config.toml
hidden_size = 384
intermediate_size = 1536
norm_place = "pre"
bias = "all"
tie_word_embeddings = true
optimizer = "ademamix"
beta1 = 0.9
max_grad_norm = 1.0
schedule = "wsd"
decay_shape = "linear"
Each number is 128 + 24 x the weight over its row's rms, rounded and kept within 0 to 255. Layers, rows and columns count from 0. The size above them is the row's rms in percent of the matrix's.

# layer 4 MLP up, 1536x384, rms 0.0335, rows 1431-1466, columns 0-191
size [ 98  90 102 107 105 101 106  93  99 105  96 102  83 104  93 101  96 106 108 100  97  96 100  99  98  97 100  98 103  99  89 108  94 102 108  97]
[[132 137 116 121 125 139 120 140 125  97 121 117 103 108 121 127  98 132  86 107 144 145 154 140  83 128  89 128 146 113 114 104 105 146 115 120 159 123 118 142 114 106 142 163 116 154  91 167 142 111 142  89 105 141 152 105 117 165 163 144 117 138 158 153 108 141 127 107  81  92 152 196 102 143 121  96 112 179 145 142 175 117  99 128 118 168 131 134 114 143 108  98 163  83 102 143 150 129 103  96 144 135 153 133 153 162  97  93 134 125  51 101 125 169 116 169 144 126 110 159 146 119  85 117 143 128 120 125 157 129 129 119 171 123 146 122 181 119 130 162 118 140 137 152 126 132 156 109  78  73 153 173 134 119 110 127 135 143 156 128 112 106 112 128 101  76 136 120 134 136 104 144 145  97 111 145 146 138 163 123 158 115 124 139 155 141 131 142 158 103 148 109]
 [157 156 150 127 125 155 137 140  94 145 193 121  95 107 154 156 140 142  79 165  85 142 108 103 138 151 103 101 171 153  99 130 107 127 130 149 109 123 191 124 166 101 123  98 128 139 146 137 138 179 119 143 164 132 131 161  97 124 137 149  93 128 102 154 112  90 121  93 111 126 133 138 165 155 129 151  77 147 128 132 164 122 176 124 132 132 133  58 141 130 146 138 111 133 128 144 155 121 152 124 124 131 128 113 147 121 145 108 127 143  81 135 114 144  93 162 125 125 118 139 142 167 122 151 138  96 134 140 104 131 119  98 169 181 136 128 164 112 130 114  83 144 137 150 151 130 108 118 135  53  90 129 109 106 130  78  91 132 100 135 129  99 147 124 128 117 132 125 103 116 166 105  91 106 154 106 133 165 117 116 138 127 111 112 101 144 131 157 146 157 108 149]
 [117 180 107  97 127 127 134  88 125 131 147  93 137 129 128 131  98 114  84  92 176 143 141  86 162 158 152 145 130 120 163  94 160 135 119 125 135 121 138  93 105 134  99 107 137  83 123 142 141 142 160 126 135 134  88 120 154 117 100 108 161 126  96 127 135  97 102  68  77 156 141  76 137 108 131 111 139 138 117 113 110 122 129 108  80 139 144 133 101 129 124 111 109 125 109 129 152 164 123  83 147  88 115 100 128 111 111 111 121  83 101 127 166 128 145 144 149 121 117 105 169 105 114 109 149 113 135 120 138 142  93 114 155 143 107 102 113  95 163 142  79 102  98 166 141 147 100 107 129  98 140 157 139 134 202 144 155 107 116 116 121 160 159 127 131 130 107 113 156 134 116 155 164 128 150 141 104 136 117  98 166 140  98 155 108 137 151 121  90 140 140 132]
 [120 128 143  80 118 121 125 129 141 124  87 114 101 140 188 191 162 166 141 112 131 150 100 168 135 151 133 111 110 146 135 106 141 110  95 116 140  99 133 139 140 116 114 144 145 136 133 116 138 131 117 127  96 211 124 129 118 141 139 108 139 146  75 134 154 113 170 125 133 134  93 114  81 157 203 126 108 129  89 120 121 164 146  84 125 129 142 105 150 133  78 155 114 107 124 134 128 147 127 130 142 150 118 129 124 178 140 117 147 134 112 168 191 127 103 124 159 155 158 135 118 125 112 140 122  80 118 150 118 109  82 158 157 130 103 128 127  94  99 124 121 130 126 135 136 141 135  85 126 132 124 110 109 108 137 120 139 160 124 158 182 113  99 125  90 122 151 121 132  85 113  98 160  99 109 123 135 129  99 147 129 124 145 124  99  94 173 173  88 104 161 159]
 [118 154 130  87 122 144 108 142 134 150 112 131  99 142 176 119 131 164 142 131 102 165 127 113 112 147 129 122 138  89 115 156 136 138 108 115 197 136 183 136 125 120 149 100 150 132 143 160 148 149  84 113 112 138 142 110 116  92 121 138 117 113  81  87 110 111 135 126 127  81 105 152  99 126 149 127 112 154 123 140 152 126 124 122 126 144 145 114 116 179 134 183 105 135 120 104 150 137 119 162 124 117 114 133 139 141 155 104 111 110 115 135 139 131 116 155 101 152 159 124 148  73 127 163 111 114 133 121 174 167 163 105 115 104 124 102 117  98 108 122 122 153 133 160 142 125 167 114 106  97 130 147 132 106 155  99 137 131 117 138 149 101 111 152 128 120  95  76 169 139 109  94 139 104  99 131 119 114 142 130 176 108 131 160 109 133 129 161 124  96 142  84]
 [ 82 121 128 131 142 135 169 131 160 119 128 134  85 107 136 149  87 153 140  95 126 131 137  98 124  89 138 131 127 137 108 144 158 129 114 131 124 121 138 157 112 138 118 100 139  99 144 107 125 138  94 149 121 164 129 123 145 125 126 130 118 132 106 141 163 115 128 142 140 133 115 141 182 119 159  99 124 108 122 104 115 137 140 127 139 110 127  73 166 147 113  94  81 132 116 148 146 141 116 160 145 138 109 128 106 132 114 119 110 135 128 116 153  80 119  92 119 133 137 119 115 112  90 143 120 109 113 106  94 174 114 129 114 177  90 140 104 120 148  96 135 176  88  93  87  93 136  93 104  99 112 112 118  82  63  90 136 112 158 159 117 104 155 161 186 123  81  80 160 122 154 113 168 154 137 163 124 148 138 136 101 118 108 110 176 120 163 131 142 122  91 145]
 [145 137 140 114 121 122 122 168 117 136 127 147  82 138 177 151 137 141 111 123 134 122 138 144 121 132 102  61 105 112 138 115 136 137 105 140 175 121 163 132  94  57 125 125 142  99 118 168 118 123 118 101 129 123 116 119 126 117 140  91 158 123 145 114 155  80 116 161  93  78 126 160 117 113 160 115 119 146 103 130 119 176 129 130 119  96  89 156 124 133  80 147  99 108 178 119 115 135 152 127 102 134 140 103 153 176 127 129 109 105 128 146 104 113 127 168 170 160  96  98 147 132 121 122 108 101 127 107 166 162  90  92 158 122 138  83 105 126 120 147 112 108 134 151 154 160 133 130 163  91 118 131 109 107 126 123  86 125 161 125 130 131 173  89 106  85 152 159 146 140 138 134 121 104 105  83 151 134 128 106 156 144  96 126  93 151 111 143 118 113 128 138]
 [121 125 114 131 104  93 123 129 107 112 108 103 114 163 120  90 143 136 117 136 135 137 118  80 153 126  79 101 129  75 136 127 135 126 131 118 137  99 152 129 159 130 156 158 120 150 124 155 132 173 159 146  94 156 156 144 125 130 111 121 155 140 105 135 134 140 115 159 128 136 124 134 102 140 145 143 108 132 113 213 143 137  90 120 102 118 141 113  93 143 106 138 124 109 163 171  88 114  81 140  91 118 152 118 101 152 136 131 131 163 159 155 137 131 103 103  99  72 148 151 141 115 109 107 170 127 144 128 144 101 128 139 160 158  93  99 123 135 172 102  90 143 122 127 136 134 122 125 108 137  91  90 153 144  94 102 168  99  96 112 111 110 166 126 108 115 158 110 122 131 135 149 138  82 128 125 119 110 115 150 155  98 111 146 112 140 112 118 113 115  97 126]
 [117 156 149 139 111 149  89 140  94 131 145 147 102 148 118 163 146 119  59 132 141 123 172 114 128 166 170 127 171 108 142  88 163 133 107 135 105 112 133 137 106 100 119 132 121 167 119 112 125 118 138 113 127 100  93 124 125 109 130 145 135 115 117 114  86 116 119 102 127 161 115  91 112 133 134 129  79 109 131 139 157 156 132 148 108 109 167 136 122 178 135 155  93 163 133 107 114 145  88 125 127 137 145 126 108 123 153  94 149 173 145 124 150 162 124 104 123 103  87 138 154 107 117 129  94  74  96 111 135 178 164 131 107 121 138 132 114 154  83 103 133 152 140 116 122 132 107 104 181 153 119  97 156 131 113 137 123 141 147 165  94 139 136 114 123 123  85 130 123 122 140 112 139 119 104 140  95 131 179 125 142  96 118 116 152 170 138 134 116 172 137 119]
 [122 111 102 155 136  86 108 134 120  87 152 121 135 159 200 113 133 101 157 154 127 140 121 138 127 103 128 139 184 133 130 143 133 171 128 133 108 137 114 105 135  98 139 121 142 111 133 104 143  96 122 108 111 133 159 160 156 101 110 140 159 123 127 109 106 134 122 152 156 154 166 131 168 118 147  99  92 132 116 146 139 103 105 118  55 103 145 142 120 151 114 166 131 147 102 148 157 149 102 124 109 137 130 150 175 122 134  99 150 144 118 139 140 167 140 194 154 125 129  92 110 140 103 160 112 109 125 125 105 150  95 162 132 194 132 127 161 166 133  87 153 109 108 102 158 133 137 137  82 128  73 142  98 119 122 111 113  96  86 144 164 154 123 106 133 152  87 117 175 148 107 144 185 136 101 146 123 135 128 112 125  64  85  86  99 136 124 107  76 125 144 150]
 [156 131 112 135 137 103 100 109  83 118 128 123 113 114 112 158 127 129 105  99 140 117 120 131 153 175 142 105 119  64 137 147 140  97 128 108 146 168  98 162 137 128 118 103 126 143 122 140 134 134 153 153 105 167 110 126 111 143 166 170 181 134 156 150 151 100 114 178  96 117 142 123 147 160 130 147 114 144 130 105 150 158 131 101  78 121  94 142 137 154  91 139 132 106 139 179 109 107  97  76 124 115 107  94 136 106 149 126 161 138 127 143 160 166 147 116 121 136 135  89  94 173 120  89 168  61 118 118 143 129 169 159 158  96 121 109 139 121 156 123  79  56 135 137 133 168 113  93 151 142 163 129 145 126  96 122 172 122 135 127 177 119 135 120 116 121 128 146 118 103 147 141 118 164 103 105 124 127  71 126 149 126 159 153 103 137 114 104 116 119 119 115]
 [105 150 155  74 148 131 134 114 145 125 125 113 126 122 133 103 144 143  90  93 129 106 122 167 133 138 149 112 163 114  90  83 126 116 136 118 132 131 122 132 115 131 132 130 149 115 162 116 154 131 137 107 134 102 127 163 143 149 160 114 147 140 141 114 149  99 114  95 159  89 101  89 143 117 130 138 118 176 125 174 118 126 167 138 130 152 138 141 127 141 130 136 149 163 135 118 165 176 108 110 125 157 104 123 152 120  87  94 116 113 132 113 106 193 121 134 126 130 162 138 103 125 121 113 138 151  94  95 108 142 158 165  98 148 122 101 132 107  89  96 147 102 128 152 141 184 128  82 142 157 150 117 151 130 104 100 182 153 121 153 103 127 142 118 160 144 131  90 155 135 133 141 131 124 149 141 120 124 102 137 111 146 135 123 130 160 167 149 102 131 118 124]
 [145 144  95 149 154  71 130 122 130 115  95 141 134 122 144 138 114 141  94 100 103 136 138 156 126 129 183 118 121  94 116 146 108  97 122 132 127 124 136 151 141 129  82 137 155 125 111 137 147 141  77 100 118 152 141 159 159 125 134 136 158 175 135 154 123 147 121 111 121  88 109 124 134 122 149 102 130 127 119 139 108 125 129 121 135 121 137 111 102 146 133 159 134 117 122 105 162 142  78  98 174 119 175 110 127 110 130 117 131 107 107 156 103 202 119 130 119 127 142 171 156 126 112 141 132 134 133 162 123 119 134 124 142 106 162 135 130 123 134 152 147 151 143 110 129 124 153 103 157 114 131 164 128 111 125 156 169 131 133 119  79 171 137 134 129 146 177 143 170 128 104 101 166  92 110  98 127 115 159 123 121 115 111 108 167 148 134 136 132 138  85 138]
 [122 125  97 146 102 131 159 129 127 132 171 119 139 148 135  86 124 110 157 144 137 127 107 137 180 146 118 157 131  92 105 102 138 132 135 106 153 127 119 106 104 150 116 112 123 152 117 157 173 119  86 173 128 116 140 151 141 141 127 119 123 120 189 128 130 117 186 107 100 123 110 153 116 148 122  64 121 150 108 128 137 128 138 138 124 116 132 125 167  91 178 125 124 128 151 153  79 117 119  59 104 136 101 170 135  86 125 161 174 143 127 111 172 153 150  95 147 110  98 133 105 132 128 107 128 118 104 124 125  82 103  97 143 127 101 144 147  92 171 144 117 148 133 117 126 124 149  87 129 128 124 101 194 138 142 118 169 121 155 125 138 151 107 147 102 123 130 127  88 142 110 115 169 130  94  96  80 108 113  81  88 129 127 116 116 171 191 150 117 140 158 150]
 [157  86 162 147 108 142 121 151 107 131 119  93  69 100 173 141 135 131 158 109 114 100 124 143 169 127 124 112 135 141 137 156 127 114  78  81 131 123 155 123 134 110 179  96  89 172 128 130  88 108 127 161 136 118 132 121  89 156 161 112 126 151 100 104 123 133 114  73  76 139 140 134 166 134 117 168 162 173 134 112 102 112 111 136 116 113 136 140 160  93 117 145 129 136 113 153 143 128 115 127 117 148  81 178 138 148 110 101  86 165 122 185 146 171 137 137 146 170 130 112 152 190 128 123 157 155 128 141 124 144 111 104 132 133 146 157 151  65  92 120 122 121 101 119 111 122 139 124 158  93 126  71 142 116 135 116 131 135  94 147 120 120 134 168 134 141 144 129 134 137 112 174 146 142 152 160 158 140 107  91 119 118 137 163 129 144 111 119 130 115 100 116]
 [123 125 151 114 158 139 106 131  95 143 149  78 124 156 122 132 139 139 130 154 109 154 103 152 126 132 155 134 154 134 151 107 111  95 102 125 143 124 133 136 134  86  84 132 148 139 124 161 189 101 155 137  73 115 120 109 186 134 115 130 111 177 135 136 129 131 145 119 133 100 163 150 136 141  97  99 134 155 101 136 120 119 127 125  98 127 118 126 103 159 109 145 140 124 110 134 159  95 129  87 145  95 116 101 133 122  92 140 121 145 156 126 135 112 119 137 123  70 125 118 114 123 146 132 101 145 110 113 148 149 101 170 155 168 111 134 138 124 111 154 116 135 123 117 172 134 105  75  98 119 126 133 133 127 184 113 154 122 111 107 108 120 174 104 145 154 166 108 113 123  86 164 134 123 118 137 123 155 114 109  91 131 104  73 162 101 140 176 132 121  74 143]
 [ 99 137 117 126 135 150  98 153 101 149 150 112 103  84  85  96 107  95 132 138 115 159 120 158 147 161 134 147 140 148 146  69 176  71 134 137 100 112 114 151 108 130 118 126 118 110 133 153 114 141 171 128  83 164 155 130 105 135 151 157 115 131 109 169 110  97 109 111 115 147 165 151 138 156 129 125 110 165 102 140 119 144 136 163 133 109  77 136 135 120 103 120 123 132 124 122 101 104 124 113 158 134 143 138 105 142 119 113 100 128 164 145 126 154 132  80 114 161 133 118 120 118 113 147  81 152 123 138 120 125 130 135 162 142  99 139 115 114 131 115 117 138 106 127 109 143  72  94 122 125 129 143 198 131 144 131 187  67 111 166  98 149 130 122 127 116 138  95 138  95 155 142 139 139 160 132  91 162 150 109 153 118 119 149 155 134 139 137 107 125 140 149]
 [149 155 136 102 133 106 127 125  95 116 160 112  91 138 176 139  70 122 134 137 136 126 108 168 168 117 133 112 119 114 129  96 142 140 114 119 130 151 143 117 118 124 101 100 131 132 142 133 169 135 117 170 115 166 129 130 155 154 134 137 153  99  93 118 123 109 113 112 133 137 109 105  99 144 111  90 107 172 129 114  72 124 126 160 125 109 118 107 136 123 129 154 100 114 149 107 151 132 104 115 104 111 129  97 113 114 137 123 103  81  99  99 154 114 185 128 134 139 132 107 151 143  80 169 125 118  95 102 101 123 130 109 140 145 135 114 133 155 127 130 103  96 161 101 114 160  95 105 118  89 126 151 113 103 138  97 149 128 132 108 125 180 126 156 125 135  92 161 116 158 148 144 154 141  95 151 170 110 132  95 149 130  89 119 126  75 166 124 120 107 132 127]
 [126 174 112 128 143 163  98 135 133 103 144  78 116 131 109 124 147 155 112 171 148 169 146 146 133 161 120 138 130 130 148 120 167 127 142 124  98  92 171 160 132 159 126 137 122 100 109 140 130 141 117 168 168 117 121 146 138 122 119 136 129 133 109 171 137 106 154  94 120 138 175 124 108 167 141 148 104 113 148 130 120 142 162  87  86 107 154 100 107 117 139 152 106 110 114 149 143 135 136 129 153 139  98 140 147 133 106 153 102 130 110 119 113 117 110 106 131 127  85 127 130 143 145 115 113 131 110 142 124 125 147 162 135 100  92 100 106 126 135 120 114  61 131 122  92 151 112 132 150 142  68 151 176 159 133 134 126 110 134 132 139 119 126 122 132  91  70 136 100 121 109 112 159 116 109 125 137 107 120 104 138 159 134 145 124 115 120 128  87  99 109 139]
 [114 149 112 140 114 144 141 133 137 103  90 119 112  96 165  89 152 108 135 123 120  68 113 118 120 102 155 150 122 109 135 153 134 166 133 108 179 120 145 139  68 142 169 128 177 154 127 116 154 134 103 119 166 121 140 128  87 127  99 147 175  94 121 120 116  92 136 161 105 108 159  95 120 164 106 135 129 163 130 124 151 132  96 126 126  80 119  90 125 108 146 119 108 103  76 157 123 148 101 136 123 122 158 142 110 116 191 139 128 100 146 111 130 139 112 168 124  97 186 138 128 143 138 128 128 167  74 103 164 132 103 124 118 106 127  53 142  91  89 134 163 136 179 100 117 123 102 121 109 121 104 169 110  92 172 132 139 102  77 153  91 117 119 113  87 133  87 133 125 123 112 175 147 115 127 127  99 151  75 139 161 132 136 158 152 103 145 133  63 119 130 184]
 [136 135 133 109 128 144 105 141 112 103 137 111  81 122  76 137 151 127 151 151 160 135 140 162 141  91 142 114 118 107  90  93 124 133 157 105 115 146 134 114 101 127 103 151 154 197  95 151 164  99 148 109 134 116 138 119 152 103 112 132 132 134 143  91 138 151 127 118  72 132 164 131 152 176 131 113 136 177 135 117 155 127 134 127 104 147 125 117 145 156  99 115 124  92 120 126 159 120  97 131 139 117 100 155 134 129  91 114 107 142  95 134 134 130  69 164 136 124  98 161 143 108 121 148 117 138 141 142 123 111 131  70 144 148 129  79 141 180 102 119 125 138 114 185 126 120  92 136 120 122 163 136 161 142 135 108 137 148 154 132 170 104 150 124 136 135 134 119 122 121 163 107 130 154 156 113 105 141 127  46 110 111 154 127 124 151 181 132  61 124 115 112]
 [181 138 138 126 176 122 172 104 140 121 141  95 128 136 124 140 121 112  79 132 116 179 102  93 110 110 132 126 120  93 135  93 153  86 114 118 122  95 135 120 149  99 119 118 151 104 134 124 118  98 119 112 151 132 132 144 107 128 154 159 160 126 161 124 106 144 123  95 106 140  71 144 175 121 175 138 127 135 181 150 119 166 102 115 157 113 109 130  98 130 131 159 126 106 149 111 128 163 118 113 137 100 110 101 137 128 148 110 135 148 131 109 153 152 146  74 162 143  80 136 152 156 108 171 108  78 124 143 118 110 165 105 103 152 166  84 122 111 149 148 162 117  89 153  97 154 114 157 105 117 113 143 121 100 118 119 104 144 141 121 125 100 134 172 125  74 129 126 114 123 110  86 126 171 160 109 136 124  89 107 142 124 112 118 110 121 139 155 149 106 147 122]
 [ 68  62 130 115 139  91  82 143 111 149  93  86 120 115 113 127 129 115 113 152 139 139 130 146 162 157 152 155 138  89 128 119 130  87 121 106 111 130 134 149 127 169  98 109 133 107  94 147 103 114 109 143 146 153  99 147 106 128  95 135 152 146 130 124 120 117 128 124 129  61 153  98 150 108 185 100  93 143 118 127  94 150 105 141 108 141 151 112 120 167 127 113 113 109 141 120 128 140 120 118  85 129 127 139 133  73 121 122 138 115 105  81 169 117 174 125 120 147 137 171 167 139 139 163 145 151 158 107  95 197 119 123  93 149 156 153 120 133 133 106 111 123 109  81 137 136 119 131 137 137 140  97 106 115 130 143 119 135 134 139 121 145 159 157 105 140 149 108 155 107 114 140 158 158 138 142 106 178  90 136 163 131 101 160 157  99 152  95 129 108 124 117]
 [111 131 100 154  76 131  70 138 114 137 137 124 118 144 131 145 105 171 139 117 128 108 102 154 154 118 142 140  99 116 114 150  98 132  84  87 126 164 151 168 124  93 136 143 105 141 133 145 128 150 123  98 132 112 165 157 142 106 124 125 106 125 127 141  93 146 167 151  79 107 152  74 117 137  98 116 128 120 145 121 133 117 125 143 105 116 136  69 139 119 167 136 140 154 116 121  98 148  90 131 152 114 125 123  94 132 142 106 141 143 122 121 143 136 140 142 142 126  91 112 155 127 110 134 158 143 129 124 107 119 128 114  87 138 156 128  93 130 130 101 115 158 109 122 110 112 127 102 118  79 108 149 181 119 146 158 116  99 143 118 142  49 157 181 113 115  64 135 141  84 123 114 131 155 138 203 128 100 126 137 147  91 124 138 136 155 156 151 157 130 134 113]
 [152 144 196 127 139 112  85 143  99  97 123 152 128 101 173 133 135 136 126 129 128 124 135  86 177 117 126 153 129 131 142  94 111 150  95 133 122  76 135 143 112  95 106 142 207  90 139 126 129 117 153 173 113 140 120 124 143 114 175 173 148 125 180 135  87 116 156 134  84 156 137 172 125 157 124 120 171 102 102 127 148 134 137 143  58  92 130 123 133 156 114 110 147 113 151 112 118 139 129 124 129 120 131 111 146 177 116 134 132 114 174 103 102 128 108 128 123 109 112 133  93 114 146 163 123 128 157 120 136 112 136 114 111 132 143 136 119 102 124 149  99  87 120 172 183 142  73 113 159  93 128 144 150 105  87  89 135 117 109 156  89 118 111  90 108 133  98  93 147 100 158 147 128 116 143 127 167 158 163  84 159 167 115 152  98 146 119 150 119 142 132 125]
 [159 170  90  95 161  95  82 138 140 135 163 148 139 150 115 158 109 158  97 138  74 119 133 162 127 130  95 127 143 123 174 108 128 111 163 124 159 140 144 158 116 108 119 127 157 149 173 149 164 111 151 119 119 158 125  88 178 108 139 112 174 166 114 142 136 104 112  63 138 134 125 122  87 135 166  98  87 148  91 150 151 151 131  77 132 125 149 129  88 124  95 157 123 152  96 112 175 140  66 131 154 104 157 163 108 138  59 119  92 132 148 108 164 117  93 161 121 153  91 103 126 108 164 103 126 122 119 122 165 137 130 112 176 111 137 134 127 168 118 169 128 135 132 160  97 137 128 139 100 114 109 124 102 118 160 119  94 152 136 141 123 100 127 103 114 139 121  98 134 127 148 143 147 158 154 117 126 109 133 103 166 163 127  96 146 151 115 139 125 103 126 119]
 [124 143  92 149 109 100 172 111 179 134  98 106 119 116 106 132 143 123 119 162 105 110 115 145 118 134 110 142 140  96 121 128 115 128  51 135 133 119 138 159  78 121 121 113 109 141 141  84 107 106 149 128 129  95 170 121 103 150 111 138 142 143 106 115 145  86 144 133 164 116 177 172  98 119 119 140 110 181 156 151 200 151  76 109 133 106 135 142 127 121 103 119 114 152 111 104 148 150 129 126 123 171  90  78 114 124  83 121 121 186 169  59 120 131 116 147 111 128 118 154  76 125 119 158 163 131 128 125 108 169  95 147 126 146 143 120 148 127 151 126  83 134 127 119 123 176 123 105  74 138 110 136 134 140 168 130 111 118 112 175 148  49 114 102 136 111 133  97 140 113 126 152 152 105 167 153 117 149 118 117 151 110 151 100 120 144 147 136 142 133 112 145]
 [130 122 144 106 155 131 126 143 145 133 125 119 111 154 131 157 133 121 146  91 160 184 114 115 133 142 120  97 147  89 172 116 123 148 150 134 122 103  98 128 102 143 126 132 138 100 152 108  93 174 103 142 124 164  92  97 135 150 153 111 122 138 159 141 148 117 118  87  99 111 162 132 130 189 124 150 129 119 110 142 128 123 117 122  97  77 119 104 113 142 107 158 122 116 119 148 162 103 138 102 131 102 122  93 105  95 142 127 159 119  90 119 148 119 126 104 119 137 111 132 158 142 113 158 129 137 106 128 145 110 141 118 176 192 124 139 127 100 161 209 128 119 130 143 100 146 133 102 136 169 127 126 114 109 166  83 140 108 142 116 111 132 122 145  99 156 186 111 122 133  97 124 144 132 131  90 119 166 141  85 134 129 132  95 118  92 145 125  91 144  91 140]
 [118 142 143 141 106  59 111 109  79 164 147 140 124  91  98 148 188 152 124 122 114 152 142 134 144 143 107 124 105 125 112 107 124 105 124 128 167 114 104 151 102 135 110 137 158 152  70 184 137  99 151 133 180 146 133 168  66 122 124 140 144 119 121 106 124 182 188 111 139  63 165 119 114 118 151 105  77 150 136  86 131 133 125 142 107 101 129 131 146 131 100 126 103 113 120 142 122 123 120 108 142 104 115  84 148 139 126 129 135 113 114 144 103 106 108 127 177 137 102  89 131 121  67 140 126 143 118 146 129 125 129 116 153 133 159  96 140 124 124 134 141 128 122 136 147 138 151 111 153 132 122 132 143  95 146 140 161 109 159 195 123 114 106 136 133 122 129 118 151 121 110 110 162 148 190 151 103 137 151  99 148 130 160 151 116 164 144 117 121 149  81 113]
 [ 96 118 103 140  75  97 121  99 109 145 122 113 129 113 134  94 148 136 148 143 105 116 107 108 169 130 149 100 137 145 111  88 179 142 111  94 108 111 172 104 115 128 132 128 114 132 137 146 154 158  89 194 141 134 109 156 150 144 137 125 136 157 112  86  88  81  95 104 164 135  92 125 128 139 109 120 131 170 152 119 152 153 156 114 123 137 127 120 133  90 121 130 121 133  84 100 118 114 141 165 130 130 110 168 179 170 117  55 123  99  98 126 117 111 108 125 108  87 148 111 115  76  86 123 144 126 107 122 124 161 120 106 150  82 113  93 131  94 140 146  99 125 111 144 119 114 144 133 120  99 118 125 159 120 183 121 188 154 121 161 109 155 129 143 161  67 144  83 142 132 172  86 117 123 154 129 114 156 130 135 145 154 139 170 124 145 111 115 107  79 151 130]
 [131  83 133 134 144  99 108 153 113 130 179 120  93 163 121 166 104 153 119  93 112 156  99  93 132 120 131 160 143 142 155 131  92 146 175 134 158 113 132 122 144 104  81 119 185 132 168 169 189 120 102 118 119  91 103 126 160 135 171  98 161 127 143 113 114 154 119 155 122 126 109 110 133 159 135 114 156 105 128 134  91  88 114 104 134 139  92  50 137 115 118 138 101 106 120 157 170 116 124 112 148 111 153  85 172 120 150 137 154 131 119 131 148 141 136 127 135 114 104 119 104 115 111 157 137  93 123 138  85 132 155  98 138 108 127 178 132 133 123 118  94 113 158 121 116 104 114 127 154 125 122 165 130  79 126 139 115 104 131 165  95 116 164 156 106 132 100 131 140 127 116 145 170 156 144 148 162 133 147 127 123 157  92 142 138 161 145 103 123 104 128 129]
 [ 83 147 155 110 111 101 139 132  84  75 154 139  72 128 175 156 124 117 140 132 162 130 117 126 110 135 129 102 113 120 106 129 119 127 135 116 157 102  96 136 107 111 103 170 124 156 119 156 149 150 104 127 112 112  90 137 121 125 173 112 161 103 126 188 129 116 187 107  66  93 120 116  98 124 162  72 119 132  73 124 156 155 138 155  98 147 148 143 107 141 121 104  94 153 145 126 120 170 157 123 152 133 184 130 160 136 129  92 175 103 160 106 134  89 145 137 132 175 133 129 154 141 136 113 121 146 130  84 160 130 104 115 146 134 145 159 125 115 120 155 136 120 114 147 136 182  55 110 119 136 125 111 129 105 131 153 127 160 135 140 123  94 129 129  73  74 147 110 124 111 132 110 127  99 157 186 139 122 124 122 120 139 130 161 137 114 135 141  88  90 140 130]
 [127  89 122 125  96 141 159 154  98  83 173 128 127 125 169 146 121 151 128 143  88 157 128 137 161 144 150 127 137 107 124 162 138 115 110  97 125 120 125 112 112 171 128  77 101 104 114 107 112 168  78 143 160 105 111 157  92 145 126 127 171 136 140 100 120 124 172 115 131 129 138 100 169 137  93 130 117 103 140 129 117 118 127 142 128 139 135 153 118 133 139 113 111 152 110 147 102 133 122 106 137  93 135 107 115  92  65 139 159 122 184  75 124 158 130  98 147 119 145 149 111 147 109 164 116 119 111 140  58 138  79 132 147 155 129 149 136  96 139 132 120 138 122 147 157 146 102 124 109 152  88 122 157 139 174 159 151  83  69 118 157 135 152 122  78 146 130 174 149  94 123 122 122 116 121 139 119 137 121 109 146 133 115 125  83 114 108 137 132 143 125 132]
 [146 122 125 107 126 122 108 141  88 158 126 155 126 128 139 116 176 131 112 106 162 117  52 159 129 102 120 134 164  96 106 109 125 142  96 135 139 126 163 140 103 113 138 156 168 105 184 152 134  87 112 122 157 160 106 161 101 133 140 110 129 121 146  85 138 125 179 129 117 132 179 160 127 114 145 105  91 178 124 166 149 135 125  95 132 139 145 140  88 123 101 132 134 145 123 131 132 160  85  84 129 117 160 117  95  88 137 115  85 129 112 117 138 121 152 145 142 153  91 167 136 104 118 127 134 135 131  90 168 114 124 111 107 169 119  94 153 133  75 109 118 103 112 167 152 154 124 118 131 137 111 111 102 132 163  85 123 155 158 127 118 148 118 114 170 108 108 123 190 130 120 110 125 132 109 137 146 126 131 116 115  83 121 104 153 111 125 132 110 169 131 119]
 [107 133 184  74 160 123 120 141 152 149 141 118  84 140 134 160 128 147 156 113 186 156  85 160 143 152 139  87  93  94 117 114 114 137 137  91 148 136 142 114  80 116 166 145 146 149 179 100 136 124 144 192 142 129 133 153 121 132 146 160 117 140 113  98 167 112 134 121 102 108  75 136 121 112 155 126 106 105 135 166 157 108 149 112 152  77 119 122 132 127 154 153 118 138 141 152 122 137 102 135 132 118 114 116 110 143 117 142 127 129 141 134  96 105 162  73 121 167 130 150 139 122 151 116 113 113 115 118 149 124 114 108  87  72 140 107 140  69 124 114 108 130 110 144 146 132 109 140 146 109 117 163 126 146 135 122 118  97 105  87 135 156 107 140 127 129 146 104 137 132 147 153 133 151  89 102 111 140 123 133 124 119 112 148 163 107 163 132 120  90 146  77]
 [124 148 166 103 103 148 106 131 153  85  84 118 122  82 119 126 110 150 142 120 116 150  88 145 142 144 111 145 120 104 184 136  96 102 140 126 142 135 162 146 135 161  80 132 156 123 146 145 154 159 147 171 169 133  93 150 148 115 137 154 114 138 136  92 169 136  99 122 132 123 140 105 145 117 129 153  54 110 179 136 121 141 109 141 122 146 105 141 143 120 141 140 109 149 128  94 111 144 129 115 143 115 121 165 143 148 141  97 163 135 123 100 124 180 129 115 145 114 112 156 134  95 126 165 110 154 132 107 142 135 141  86 141  94 140 122 155 115  97 149 147  67  86 147 170 158 103 173  78 138 154 181 164 128 164 123 116 135 106 161 101 111 129 111 108 103 114 112 126 137 137 137 146 142  91 106 141 159  93 140 174 149 120 112 159 101 131 133 146 105 131 108]]